Part of a small language model's weights.
Training: a variant of SOAP for these matrices, 134M tokens, 4078 steps.
Each number is 500 + 40 x the weight over its row's rms, rounded and kept within 0 to 999. Layers, rows and columns count from 0. Numbers have three digits each. The size before them is the row's rms in percent of the matrix's.

# layer 4 MLP up, 512x128, rms 0.242, rows 207-261, columns 0-127
096:545495443555512508550510548494505500520491455383542533567549489450496542573538469449472497579570510503507534495548485525537442538435504495464534461483561509593526522485435480490479468466487445478508473488449495525481460535443462519493473470564480494574481483597523549455524547533518489476485546460549444500571518504560543502496487450474533504547551503519513442483490580568489442453499
092:511474495488498527456509490454472427500440494480514511490562459559467496515540504512470432529502454449470527493497502552526506452513549483483527499566480540441524596479549457595493510494497434503554488496490510483516456456557492360478512439563523466489534504546447568511469470452426473433509466524500498495562436452503467472482473585535561468519498581474554493503495535525497543434552
100:491428516551534477579403478486426451486555476565561421487477473537489492474535486474546468528465509497477450500488461392526474506571492534476489486440548503537515476487483579522496508529440563483552431506504497511457489527559510573497559451573571485475506573492479489514464434556482424490500444520568484493544533442540469524489495550506514469554520516529422508473500496487481498487541
101:468502481513457475558462502540518522507549530414464422422541531504474503531486519506479555518474495541491452505553539555569494598506488432470457522447500502498533442502455528540528443473513485484474490493442575499496520512445558439408503515485493500521487445559551473472480497539539470550542510577512417460486435494510513478504482564561547512451583420556436506519526521495515518441525
093:472528465410498490494533546510470439503566510515496508521516533553508427494468583494555528535495494447416494558470462419481513404556494580554485516478503553499487515493541464429495420498495481455487509524431466543486462440489483480462521504499498533467481519479453568517528529485518508445460420520543475566489460525444500486509542549429572528567493492421508487480412487515476533550490
095:541492457509477482466492505442469440468498532513536603509533513589530559468470455522466534487417473571555569463509485524485416533453537376501472522487508551505500553482487493518484505484500514573503435568553502492524512481511438498472471478435516537503480503496572527505407513545554465480550494449549498556440493450528465439469468469467508527461504449483552469515543533513465496549559
105:471535509563479567491497527487493471511558511493531513477424468551524450457512554456493423537519514488531491476535486559518516419461522490501551475448530554498460590529424438505521476470520475478478523488528479560522483465508473461549615438621479529531530484495507431501557542505436472505450521494448516538533511494512512522523474533376496472536535418533508487464530535510476451507453
090:461546462492456491518455453526468482509487515547486543488512579520496564506554420541534543533517484478478558469542461544475578462503488498437541551534463479461471479503573470494463451528504523521518487603462502470505532484469484530517542537470561463540448443533479443434587429436486515503522539531484544442492509559505502404460507532549475557502510482515538466474406494433510446555525
097:529490521412439518471468463456520502516507416522495483461505489564473484453426475489450593462495516598449459489522584504509532450563534532483555467487502445469444571526470482491559470542499426504526546493498492485518574560477497541488484474567561530512541534474479541483499496523449485561516478500444525479390527491469497544488567516500559501515509502419530521459562522496517529481573
106:560412479525504563515545490515483520465520470528466501499457571512449452457524502512522425512555492501508482528537523519568547513464506460480503517484594526483508530470524461465487453505437413546448459477505463521474463505547539454504513526479588457494549481566501511505487557477484522554520469530553478474541501454528503501446471366496427517585527511487467555432407536470510541497450
105:485539489446526492482516534540478468513538513425473496495464480454481541512458480482447453454516495460533571478555471504455592418444493467429500503441526414500508546512487451517475511550486536491451550498497552449457527470589425493453531385506469464535457451540521564539503473465534523539536535537469503560482552518453464550512528567480504565511482540432501511553475432474500533487534
097:502513496487508500574512505543466496484518516491491495507534504502451451446593565460488505462417514485502530496506513510478564534483413488516582469481551419547575528573419562546470450438445501511533462433486503512581494520476505480494461515487495461519473525477522510483549519470447498509429535512592545459514413511513499520489520467450462393520552462483447555466527482556520511490439
107:477548542505492523540497523568541579457593484556560472572506493497525535453492552503465535475537464569467431512505471479503450477504477489464469524494524508510507469491461486459449515509497556494546439565471453514508530457545466447466480492456481489493505519475486467482503552480567478552554521439585445408523515517505464493526479523404512502461636455584484502425473479442491508481519
104:443535565584459491499496537566556429455539477538500459511523451428411506548458511495524503451465509482575517571536475488517512523549507487499463555518480437482476510488526483540506455503466514508458436428497478452513507509542428504486496587528528461571513508533456514497502518496492442504516533415460572506557505442503585500511511478465489508536407552497469485430495557463540461441449
093:492481563523473472473532483525467479495459469482437486582512421532512541525554444476487486471537490471486507535486496431572486423448507473543509527509506577580569524485421503506524503509475510561506534479460477540505503545486482511424461405488487463552495477571536545515514472528477506410492542572566543484405496505467554503451493426576540478462464543500490520486518468528449538434480
102:478497535484535538430521523539488457435492550575559507558568531508467517521548457454515570532511510541497466583462480463414466531569521549507513514514480484557496474485523524479487434494464502548405521517527483486464465517448438514493517513505507571489535504464476525428460510551420451565473527505528492547480476491540519484442538407596519477480490441484504529461480449527600507527534
098:497508478521490547488483404587539450491492491593447484520484467519508508456607462466528512434534490474487435485488534539562473461518581423504436534477511530448514525539449481495519471477418498446534423499483518561532460484429483496495451505519554487475545584482479499499567494525560557512526502504540521475499548514487418534429461500496480520473539506496493507559486453460504542521593
102:476504438546554549477511488538495548485518459492566443547504516539541499482472539494465427527457516557521423478498463458499508450470509587529457478462428473484475553561481454463469502462520483536457604545505520371539498489493527476527520478509472492479500483538489489461521540508503521431498445431496566504481435514529527533524510548487469486523565525493512464522365505489538469405526
109:511514467522518509444493541442513453513443494535511509501449580499492516480526540537450480546509515471450603493502480465441517471555444494561512541516556415527460526433435506468552527511451557498497605467522515508441527501491451506577560384498535495586485511508459518549413478545498484496515531518451474569497459502497509514491568496453551465465469464568459541516478508506477542510484
103:504542509467517457519538490535515480489483425474481473449457449508525522494515501514424469465513431557521474489468461531496513490519526492545456436468498505499489516527427468536522482484552478455496459521500510503482561570510422475367515417512510446513519536459459523504482507562462495563399471569462527529501583471501496449548549553515507556473583534493429534530462460541429482575493
114:480506506458462593527508412520527451432521484462437525471570443557516464516435505525497526445532433505454500513475567416435495495519473520445487478545492478527478537483528439555475447487457581523550484528482526478515530478486459434496486554543517514488490571473496545446459542493463486541527420581502476490514518465531534440513487444501496512486509557502502439565551427457482507462585
090:535492515484484508477462496457536462512481470517515487503409572531522466469485490453523523481513511481442460503523418486548515503447512506428526498535503540518441502573443541426522470442540493465546513559520461563579476447478488516519540537569527429516417518530537503473501490508507526444565525551505484483473493597467480520420538542434497519480528389491517527532520478497604497467573
097:570471491461426481517501492467554512394500561478513438463537571479551490521453417452483553495471549490520432466457514477555516466458498533514485516558472502502482470370608488541510603477510437472473478580471535506524527473527518533550514518539494480483451485497502545510471569509480553488524466528456465494490544542521517450507528488524481466476419504551486485516495432468543498559506
096:422465550497528500439540492494475462499505515500528531463521523445361528428532513412493463499504484492538553529473497589496587499432553512432457589536473464516493536542450480507570451525482411558447536439489485496509509549492544526538488535550518469509487507510500445466507533538504503482472500529508517506519542532548515507469503554469511516429479465604515460519527542436508559506483
106:506518514504446464483492493507488530497484482405444476532527505470457476517488496487449577419517504537434530528481490468523529490491516459434590461572421487529529512431543537487550502506506473529529484443449462506556512603518536498451479495419451537527455499472591501478571473520513534471443480594483474519490536487490548452506479461524447560489464509513482381546494498570454491501503
106:521491464549551579468521434458504538484546438442495524505521536466540517539502535447553448562520463557466486460533519566566487463518463529523446441478479560492382511490467430485412480541533491496479491491500540510532540498540485447414552470518494502505543504508436465498526516550470499499525452475420501591548492529465486547533545516498436519515475514461415557514467442547522502539518
096:488456534531421573498504528550500540494479457424548508513550462549505528570521473443561535545471528515460503558442437480492551464486574445479530494527559527517519510508521457457417532496474511462490461513525518509482460474422529562483517500460507464455602525446505520559488547430477438447517510500514512515606531533539554504513490469428516442507467462531483472454471444547485485474432
098:505488501545469381529512578460564514508539502509463484432525442555463473482562551526479523495497481505501505534542485520515480445523557512487491457539524528521544507520511526499576521569476565511580487526483507505496492474435485427438539470517546492480517514529469554426508567493531495471537505599524537499483525489561517559465513471467575540482434427474412533530408484481550494523564
105:506513441527487525523568511495415529559548476469491537477410473474497454476517482548573417535486504506528460480533540486578457509496432488541478587460540484442509461499502536540489512487478476489586545556483483525506546445422528478490533488550460453499491561534513466427523500475475538449496529476578499497465496462493500533454587531512493490506561464521554550526439552448443544574456
104:531489496570516498428550428499505501472452510526405522483539482534411540503502558507489502514522546451516598495521506493600500526405513454488496474462512479506448493512498511456476484483449540489483541555529446573453516397512482560532510554501568478526478485525511526514522588535472520445546551518509485463428499581469453482536479508437533483482522563474486460446549479537500438508477
101:497470537497465559486525468489524522534450533514492442509499487448493550564463563527505530483490553493582478542496503513527458465527516473433437529567481489491480495490464485532499595530482398481430519487473477463461646481513530490529520503413558545530512477521459454452579522513446481486471501479490573501518467496454495481556568567513446505476466482528420465535505445566495472540533
099:499529405519424528414444488524442484535511521448533495496541407532525501474475479578492508501493564476440496534463456505562534458513481501436524477493483417507455523461487521468442531499514497540512500511512516495560535485562527442523515467482568509501561528509596520499526560549424512509468438524505511498468567450486455549531427515476481419512468522504481554459551495600487518444515
097:533490410477563506489527527535482531516538486563486538552476549484537561518499506450520501503460438545505444461490511502463417554565442425563475447506515490443476494485481485431466482441538542498565455578525561444508519521503430513416550503515519542520496508522450491534511542545604488499395497497462509454496509524482483478495529485514523573495516437517454434478478461516440434515513
099:497474501504539489596561543530551478550507528464455472497492520411485508464437587473472481534485518506430534471528525497463571521541573468480454492420516506472522512540489408477453495509516483449495547502494491497471564528475576482494491479481517425473535565509462505592564502452552451519489483534464498457465519519519506466508481520460394475437504522538451402442506467427496504477478
107:554451477512475499442492480491502433509487453567594439509488447500517563472450483463461505521489491549560499479501467498550520460533598560423522480460529518526460474462526454502496447427548449495505576529489478558499470464536448473533404529524435498513501603541521546483466515492464517522507531486578521499410438492513460473515469566520514492574533484458466456476503505457522459506552
089:467494502529572499526476493530504487479496471491535573533506559460514511493547472536446515505529544421507588494535381495547473435576464486517468509495497468511526501551446591497464466505494466483460508553477505518486587472536513468495544389515482488530588470512445550474506502474476498518481492520566433453482510420538549423491550540492523503479454536438482523490467481538445508569564
097:472503468517491551541510480564474503477482463460497523535477507533529512496540385609488467491552514385543609512513503454562465484566519536465504464498528494504516508520537569507498462462525518526387490478462466571525537531502509429494499490498517514520490472577489459476525560469491473564460569522524481493427507442490507450510479513448492436482469532416514513490486523558479412508509
093:489548516518529479494534496424461491534545514487484504577512507489461512468522565452553502447517507401494533455556507503460512538468516455518433498485524484531470537496462565539532510444529556422517532522501589542475417493521491456509466499522526532447501523371476573506487550499444543408463519491520520517590482462458544437504526524443478509539498516549417505497468524567516446502517
105:498458505498441481530476479525581557451533535450476531483455591459478559500520530435508513488533504587535452551496499540564551507496493485557551499491459470530508494443527448465485490549417527514459540504464521506499565532412461504556438479486536513513513458509531461503519496500469507575557517520417454518521524474427393589443549457490480469549479478466466480527441450490501467484471
085:518493556468500532502498511474443502572435532457515529580470430499518486476420562509451459477483495521536506403472462538371505532577477509517438453590473540455485410476495467473465447506540482505491564495421570510514527508581558495522540509451543520432525469521462537500493467469493491473536466519481515473495497487544488496442554579525454458512531488479487486521531506457505439520510
112:470462475507528485469567545568515474462513556443499502569525509481462513528471535443514549504555523548435467514520516498541476516565516471515530594526528525508560535433475489473527553492458467469524492433467508487477449470484552396474415465531506543500514512511432544442577490468583467484589492481551444500461506552421492514531419478469523462473491529430449522503544478518475526520536
098:453533527449513493506461556598524484488515537536488471509439416502581569620475444540502518496497466511498526512456546509487410519492480520495515521575449444510448490505559486510465427548477526485477552509507502458485474514520546470489470460460497478533508489496476434492465569529514593507470536482458473435491490458457466465559443501559517523506465458372531512489450508534479484561484
096:477545492499467508465563440572474550524478504504548533485489520477471502454451548553466581429480524496545528533455476525461428517471482476468438558504482414433469557524550512524472484461470567467524508504645554458501546479512504466467505506425482519501589484552483434465579466449492504518531480516491507464482470525484501401522482484469527495482506499471515463490548542588544520478482
106:478504429485577473483426435439542479377520460463539524532538488486504445526585506511497473585512466513459502483427593486472481495576509496506520527471503504465521530510480437481472575535525546527521473572448550575464506539490528481511508534507485478473476566463528517564461481478452508561505474438501451473568452550482538492546422517530436522543481504477485553506468525446486527509527
111:584425529475481551539501434421562456464563510466475526447481471490537473528537540496481524551530445532449503562480514512443478556495494549575439546530471471496555498497449517494533502530430469503536477504551503523475540529522508521577378492458541454491444536462464509480505516511551534489519483567518532501542490530477454563442516461506470491502569548504429547559462493577484559480486
083:476518525418510470547516471545545475486444478488467436473462601481488506527547486498529475459516438474491471392470475497506523552531603510530546454506523442492509511523531519498443516437570462554513488551556490506577454444587600520468583482473505514523494524506512428493486571485493468469502466511452512462456514493394539525518545475418479480531499471488517497523494462490539532519485
099:536396522512560527467482452516545467491482478463532482577525485540512509524553468498549484499544534514546511413497489553440516513471472465523485525476459446518419497551491485488530492518449506545443543455491484518561510444462524480532481499535464509456459565483524384520452455554533483512493552491464443580464429578560574502490425572494450438522568511489504487527454505494507525459481
101:520451477499511486472484543482501474520527489506543559508459438489504482523500546491549477486495538468532439514504466519640489519470517466514537431470523519544461471499527493449444519514511508477490551503501531490468506537539540508468454465420522508546591541498575430438447555520453462489585427492598457392541496494473488509441470468473484532557439522495479466538511489558464412475477
093:510551505541535496526525570459459465542495487547528555584421451528445466501464607538481481484504489502518476399523527536535553527489502491493415496487503587407514563540465485490541505513473503459483522560527557521502524508533461499514471511458495523513480505486503554515399556511492444434494436486502563457471471507487409477517547511460431508522528518445436455452469470527545504459478
093:512508500495435434493462524475495444531459495453563507475503483547510510530458482569508471491509540507464478544541510518543502499515535412434575517484427524472565505464508466412474564585437503436479475558491503510464509506510464493526479508480477551504558503543457485546438533512557485473551568540566390571492545500511444468438495453469510563522501502506458567509506495546460446427464
102:421583430562512460521499486509547502431482481471469487594465414555499491544485559470502446470531503424524568460559485461538464533566511572506415454486520491509517461441574481499478519466479538520464479551464533513449458544542434468551478465476438503501520500520509534518518504524461513521535512504511564527475511496413524536515497482521582498527499535509572479531500507456565446565464
099:515470554513626522516498527498478537531528537483513463480484461467464459493451537611485499473492484498492479496505524517452515494478552556405534498442501540470524524554493465532533549445464454478497473447566546461519543538490461504474400491494561403518557597490504546486512538483487460542499544523512466533556473545463516515518501516562510449531480522517443505477408459565588511501487
085:463487451493529464569527577490503585516444520520506524438495504476514569507578439509485556471545531529459475421513515472421433519429491510528532496515474503551456513534474424535444518435573453531558471504528532533542540478488449472405515527508553429505515520472527506513518513496489570432484513501466508430562543499447430531464494484526513505524510470501485500532403510543490515467574
097:540547557459508463497549519501394510475551562459490459503463494500421472519472545497458531388458470518427449564544439512531496527477495547453504511493555420503514528443502534476418486515485473525507484520501485456521505455491471514446502571515528526506426465510512436463497489502443548579486561481530581488547520486502475502556451566495553511499512521490512541535415559553466551476527
100:468521464458522518507529517511569540476480478493516487520486551459435532527475515463529578526501454531507387572447625494518542495526529530453500492510442532553527531421511448491551594503539494474486556479439564471441495478469586508534439483474523460528507548505437457522504523566518441546527554503469507489529514515425504537555527508494522512540513527445454492471485439471426498509460
# layer 4 MLP down (transposed), 512x128, rms 0.23, rows 207-260, columns 0-127
096:588558431452437478438441397492493536557513506523519512496450506526556472459503497436527519493519495525528536474507510498523555457524551558454544566521438450460501474498532510466551562510474520516556537523475465418537490499540521489525457538468519509447553446481502525511463502422456504495503437461535513565430457495440543572540510544516541461475466522522433509506494419442467539558514
104:500555494509523496536558419518507567490573459530483473519484448564510475470514504479498507484479502496534431571505517525475521555465532554507466506546448503471466475583573523549464568528465573513507533455536572536512504476498531531516475562542519489650483491502591481526505495495521464559520518498490435514539474439474513478573566477532493472470424528513567487460524555491532426499521
101:524547509463476526482565550549514504552477520466473465519462550482535463470443601481487542485454528518500512407460588505541518478538496529524531533436533522503446551477610539502567534489480494442516555508455503537500531476445526515495520492554421505475475526486476509504562549478462519480483489555511603503551478461461532525540537577594558532498455487538537464502498534461507568521554
097:543454466506525529514474456518545408465483405498462524516475542500528553451462534530457538409519522621470523576436463516506449526519561479519530560480518510565490478466457487501491513485529531439513521557497499604531542485556456451475554477494550545430520466495484520502500487513550485493458445491475519504540530449507634500439501557528479506506501461491535510487505464468531527540453
089:464540504531486455555475516577517501485442496511442556476551470437531480538457541512475532436513461556527540477500528477512535619524466519477429521530481468543534430514477477500544471490581492487448592514514474489533518544505451482483494524523487491467542424533492424425449420515474488450512501435471515514555474468465510444550484532508438549517423574479408537503531478500487545505501
097:427513416424451451414503473528533494495522547534499569483503507516540474547494537477497496550552520501446428525492426536505499453431546489463559467564552504474475551529529433463547515506532519592504434561537435505494510440466534522492484488489489487493500485509468463464483516473495467492513512516574484554469440471545544469447532478492437518566569501509445546535498549491566552441564
096:485507523466462463451521472613552455478538448530484527510493588558508520514489464472524516455507511512510512544514562502503535531596415506449453526499505496507557471481471547542493534610457510526491443523502464463545520472437538575520514568458488487507477498539457487475505515537443497511587506535496515491442575456511470510521453516558435479511406507483538510578483523473531514521597
086:498487466478504455445509526413523565527511499506552511533545440472539473452482556457539466473569483547551536527501480490502545512456491485461475426513524468532487521470509578539480559464469463491454496528519501496507456559541443412471529438515517550488576552458483563547486532514459527560463470495464490487496478481458510600512438461440508462507444418463448520486518553403476573463483
111:475556490508480516576488469469561477561501563467535551464507490507459481507526469487491473443587508382533523465553453503537502541551502476545581554511484534500459518544466501505520416501502485426510469502512547468451520465445458483528508527512450572505550532544536509526459528530451461440468562413484547497511577468547474467505536479548508486557536545546484492427544505534523465570436
103:464487574502485447536516457538457428534528538523524488496537552528520536553496450514504545537474529437493470454514553532468531498506563562560498553462490444485475446515518500448506577512457550450493554506522505447530518488514498525526515537540467547457478496510511478458434438516506429405575517547406564540531443536519506471548570570538508521470483491495443503487549509599488440537526
095:500485466502523452501523495479557453434475482478448499514399564500502443504471532541536535536517488516532429506477469455506467567504478507548498464577527465443430432535477538561475423481462510444498509406505495530499517451485511545527545506512473509423541463485464456464534543536589503424489463388549527469560467515508551476448535462497511511478501468550479457478484550485574487557492
083:502551480484457527431457506457490494510434559559487523490485512496505555550469516474507528564544453485452525480477559527500556519557525478483495536516462512456448482445578508428491472519497585587522497505495592475360471470499477477596488534452583477499464437514486487539500488511531461429526508527487499502507533495489523453523500498495445557476524599519512503491476509504437466530592
088:534473508462475456492481479548445477510510521413500537432440493503479442506499509411499541480489507490505561477448525521489576455484480491596488460484462511470472559513535509523524431561463473463433535518511479482490547547508437578474504514477535521463524524500557523581545502527439544480506480481467435569511502478457580602470456486572549559501425584497526477515519543544532528495517
102:512484488441434472498442504493457533552484494498480505510448529552570523520534511495482497451498549567480502530457495466530531539438533441485469487522526488469532507540527487506405527486505537432603519456497444485545565469523479464458523506503484629473494526540512521544462457482552501529492461469499436515427496497561448467428537508483512501488518389567478578493467544571475574484483
111:417490520465547477446432467577539504504500490569443520466509527531467523520526504548457497514522492530444572522508553444521469399527459478501506485562568521444425493518468497469559460533507432551482519505509498568546550490561464500533504552438488557465477585516554469519493555472467442542517464536520510418502607479445532496461470522494537495452539466482497560461525524471526519499520
090:516532520477547452562553528560526544539510446460463509460446466522495513491449517582550459453481540464549502411509494501551542475468484473539511505497517460440471506545519507497403532513534576451493517503477527439426524466510499557508501503520460451475411508556480485497509537486515472503559421522514495462559490540490438521544495502452472477440520454482463549533445629503456411505489
092:489459511498509467593430503500542505500489551480482483459459493525516455475422453507504521572585519499562489500552408470512537484504427569570584458484514483490504505516516503478475493485545535471466550477479451440492559553536541498536463494461511561515506521526578481458485429458483433450485506491556459442473535521496593531581522529538545458544469527528546497450451477547504497431461
089:459513500499425486559412500530491515544524548529497478475527412491487491513533495529509524427481452524466535425546486506518512492520570490552521451501502493432465545575536550443504488489506515521498499551439585532495475483533473535499490478432558575467466493489473563489500492489500412496482549513428536500533547470441557499514384557621494497534446492540528488482506472504512577511480
123:506458520495479472450455507529589517514540472573524436524465449487409491576530482469486527534516467465502524514505499530481492443412488416530457563550516499526504563529491491440508488477485479538490448510480436430498498490463486507496534462491560479525541554501452476483472405498461481466525445481550535454572544455526386522529530528418556493529586498446523492541490558515530506497546
099:553511535416438574477461500566497515427493547464491454470515555460507486500497510524491532544523542520461514514476452538509554487558541490517558485409549425508494520536572491551511482512496528516447462539500426583522494489469545454538491485517523509472468485467523544495527388490461414476495499478482509570511518570469512517491413507485524483465455506535520472555524502395482506558412
111:441492561481521491543523513544483450563466481511517474506443471498530529461492446467490487505463499496488474392481505551490522541487492499526473544490481530536391495519541460479487526468495556453526456479420596544458545560490430580460527429595510508490544561463548483465550525449534481479468476544481466561517507513440530528504476467484535483524521561482490413502459534504550394514525
103:532473518485508549525518505499456506524511475468543528508518471499466436518491556460435488585467520558443512455450486548521549471533530450517444432523534480482474467420443492531482515495490532495537497451481488487469500519534473510556561498432464552412432443516471527548517509474397497522531544443488442493522476483578464506539419550472472433475436564561476506433535537490480452572452
086:418508460551517534497457493527480521560513437498409530582527492511409529437519566551456473544548454501518503533546539470550525446492481486476454478474570504446471453573439576445533436529474518499511559508516454482548464500527489493483498532525491491494485497484447513535515433434442513513573478406581519459568460468473468542481500515501481518467559477466551463488450465504525538489498
099:510518499541543376484455520451514528552500526510433446583509542472486512519434514526433503465541531498507435472470481498495484504481551514555482491446445444485565439526446513433410440494529583487531479467464523508464515499462522496523531466534461521527511495532520539486498555550501491524553509508486483439429486527382503500550566509479464467535607483499519534525560474474467503436481
098:474541451424506451461465542473516513496489505562568509464544485544517437522511498534524427502495510546539540426571554598556515428489458559581436562428561494449496558504435448519448482503448484516502486498517489484509475472508510489498534573497476480468526540459452444481475423471496504472510541410481505516518510500479421548488479547513471462447514513525488549463502491430480580524477
101:457559529516518479458447461502562462530531486430442487467532532487473437479482525453466514472580575441475539525509476379448506503524515518502520532528487506477533493624592536473510490555485430452493507510455465526545481471479566417542503514465462447485460432546485503509464429536515508451457526476477495555492524569570502555487522464533472520463533545507492507473516510461530543513436
095:535506439462542532473442486554502469480496567572451543506504436535543537398488543521513521497410554548553542391449526474441559529494460538487524540398497518442524536492517452544486488538563500534452550520504448485510582495521512513466545555570464537452484475519486486477475482466491556510545515468453510521551513514505475502456472533513500541538493528478476501447474502523497564478600
103:559470463555468542493528538505463495527543476484536522579507478519500527481518420502492448505515497475445500457456542524530517565420502500456558533461468501488525595491499487486462561498447588470484555388502524499488465475500504499487488512531533440465476470537503495502534535450504509540506551400488478546506506505467482566444521493464471520444562514453464544548601575520437594452518
113:525549521468472526484431558511510540486517534549569516475494484465507501488497474406497581455452469504529502507514403459507522464472460538507568463501484560568455505529503430533474490437527578556452498470499472481492486527577454505457449457408562532523537466460393496522482540503482434521498510554480503511502552490572440494526516527461562503540441503507489453435493506544500478462574
085:495482453471499481517486520562487459479454526449555480511414519423553473501481559528473450472423494545540472457469514503462536492488481475415452430457517572427526524514521531469511491529546484546469412471472526460493475532422417507430431504524468490504509499433546486487533444536592510486457552483479542478572482478523440488530495500540468448568530445463538458489473467553511545528518
098:463479488481504493514469473548489553457503564590486422485471469540417457510562454453531499576447507516513514530510516561463498534536590523572538458440498534548493538480489529535508482488487534506527449540533550503459435519544433494441437549473424415499492532537472569521506439536530460488479449570480566552503501501542503468481459488494535551479538516471546505423524488504499553562460
098:427531495466511462513530515490485491553474449456524515557543484439557578466478445483577513485475439399511491534530459508484482485485460487458491486559536490541497445416505527534530516468494468460512506481446588440503455482438565530555490429465471502425479469537568471565450501548521479476536487571534483516523456483534532545545513499490521501518516487559544429420463583516553467492499
095:514480480452437485531449480501507429516512490483499471543447414502482628520525445458495473515526533469430540396465499509491553475487567515546530537420449483562489479552527502515522499545512491501489596527410486519431525496460507490525591498442468501537464505479487505568500466487459449543499486579487452533541432516489568469496489540438491514547554505495527496479538512465519539446503
098:517513510454532447536486456503414489455437532519543536543517510495458490536411487517535445547475557459535495450514499467453485520513504615493526486488413503573521465488468539511583494525512458412535580520472488557501512441555512499505443535528527551490473445490543534507452585510476527504398499443553491526545467435515572546487515464486465499503458517509544543511459469531452502490464
103:507477540464533586576517458528569463399532501524469566554492564478466516483537502526484444515472536499498517500440493499470480515496488438517456542514466489506531563474502582476517571471523549527474421514536426497480492490546488463581543483538538439435464529459465451506538460467544447532492595489461476455496589558499577447463519509481496519499523522512489534547547492490469574526466
087:531477438477543526474485458448553470501548554521481459441474494475453498450547518488532433500482510479456422542466524474520517551437553424537474461450440568561555554541516401528451478511475563461488518453481460479471499530511493519478506500433572422518539528522494457521517453511538492495536473490470544479500564569510564534533451427521542501568551488504558518497432503484429489514457
103:498478445475523458520515452514455479480405536514458498581432470507478540447486455505509521545524541477502516427504541562512456548522591487485522439521473574501529553508559467527485507504476421489582504482613529491530511526528471488456466447427472475485492496418495608508582510482468449506463494498450517480457560487428545536453478492465536437504492515474511476513476523545524495434496
091:507474498480466582530465473552403517477468490463592479502542560462538466420536499522493533500527499459576482474483540493547565471490521489400523564408598521489532432503502463557451493495471450441467481481499459576607498474553473483519566489579526494487529443552546543494477475513530488494523484516542515494500484524522465511496500537524514509543480542450529469557474487526466563494539
106:545534485550495441541590502456471424511487453488550489444495501496487475469529489510531539499498509561464519509527526506607541486567482548644488528544477531461431485543495501435558487453506554543473475508531465504515490476452484536508488542525441489524470504430432466533504509473498535486485549547518479512456471562511534514585484456451593494488515517532439490456419417509464490499470
089:538523460497474498490428456496440542528474423573453529597489507460564487549533514468496564513476505484504556490556467522450531503443547522496552432450521483472471555494470550472546451529486503574494469523443436452431442518453503561500476576531472530487488497483532417476526507508480525562486476485525474481474522394535471521482466481503535497538474527510574563501501507480459602464555
114:510539501492554471423536486480469579563493491529489557511476520450497517463498465484574533515454510432377557509526495525571506486456470522509476467514546562535505450437511451528485533477461487414556533490538476491471530554485476552532450470581513493474426531405499427474448486489598556441493494513492453474512508516461531491559466451490467428466541530517537507492475503501480549487466
092:495490483446493483464533494469515432544498496449452497562540527506443537508595459526482521481511486478505525432430474509482562490444497495424448457452543551486534510538515540545510430473429451513500498396500509523493481437506457492560542500595484488454528492541561467512477462477472398449510452490527486520566455549558509546457512527506496506472573549491446480548433540479487565484542
091:488523496481436517513501451492470504518475463423550508508485509469532618430472509577506457521532449511515438494533496493581476491471466520512396508491494519461508437493476498438503456496499577536466418463456575508524484547434493494562516491529483554448477527536439504524446472467487515547525527487523413533546470537467483531442435506590556508520478495466494479588525511471519508451429
091:499473482528472483468454529547515456477488552486486445485450552487534475519495457610438529497522495480568549512479483473545544554462525533387483482510494516517546440446506586549436520471539514420490497488526565476501529495501473529468494472497488505515501414459486555430524460504547510472522594406479490494468481521454448435487511503539536464502439447478524501522493543492495410546411
106:449430590507418488480453469555493478507493501517486499468465460504489539476513500517483495444471557620492537466514480490519433430578483516626499518525512504513529465526562524461549519539526538510418487574537510511578479484590551510493595533495491489428481523517489490458500494445550487555515533478496455502495517458488499496506509452547567468477563466534445498446499482480493522538442
091:503506548493506507458507489473493566487546546560471477529521521471529513588450459480512470500537439478588536549489478557473511483526480533469501458506507469494449446583460561467457585511452528502565527492453552473464485600511506455516499473464463475493483432500532477498485438466504462536495500460567543450480509427487383510551434490437485538431541534471510500534423511509494415519481
100:539432503450490522465493445535497432476521506544444427474524571442432486478503528467423473554407493462483568524477472503544460471548498469515508510481484548532490518455554528518536507541550525524505453547548508513520484576532543483451456432460491474573455455483532492525491437523428477572493446488516497521567497477536499472508487470518495464532464480466639441522485486519586534513488
107:477540487510544475522487505524554455496490557494453463443491529468518549518533520479456445502431501547527476495550542484496471410568498442475606542489509506490422448502437534538447416527506413506529459554443564563566520481499464463525466522531494482465473553532497485455474482550509469479469471560506490460547523541546456437475521466491521489497516478545484508553478513622418449502515
101:442505486461468464556510466520482472457406461476539509536470482481543523528536502521480518497456514502541474454492531468466504526480481503524509502478479565526457480525493500452526541518457426461443509514489556542555517489499416548527496480570471541545419540455463513477489526493494561458608500581563485430521438508443525492508541493501538498440623493481482556472419496433572504439522
091:512562477501511525568464475467511584453445461575428500555510540466559482555494481509493523514494465507567519466534508472549555404513487550497521436457563476535491512540510553550548531420513489556550492484531466488521510458479495475492440489475508540519488489474550489471511558544447535548524493413560536464511463457498508476524492450515520429410444483466552494490400519551516547540556
116:504502484476478498491450482504492501548513483525477502525531482510549569539549527438478454461548429499463566495525511443570521537625438503476497505438533509492478506495545452500416494547503415529468516554471390485473531601513531530507492444437530470494485479529456556490511560490526518463467500506554575478551435512502491550541541508436403478440545445481516467493506473490468507528511
109:461590515515534498505462445478418464428476469527470447553571404497471480469558527495568495489481486460525464511499523536524447489567535523523501540483526541563474558509526543498498500528454436461520504544526474508514453481505577473447470570432539440520506547493480588463456520472449546493530519606491456572501506453472540575446485541526508460517505505516493514510459499501416550522520
093:526531482509500469466451528502506492461534470469530551555480456511521496527487453514517551521554516422563490539581491494497445522464514519390497510490516578544529438569456532444525442535514491545492469543515416502581413464469472442603459515487525499455573486561524511542522475500462481514566506501515460573501462454530565456501433515506543469476478517536501477546542541421498509480487
086:495522430479484496487565546515525492507465487483488457489513545533557461451517492570560476558595538510611507466496545487488593462492463454442462463514486565496540534591502501537492505479469501507518509484517493484492481559558515491554489500436446423520499464487502515470482512536511463426488436407514496533501501558510540454443539445500521515435498495544498513465617447486586461485502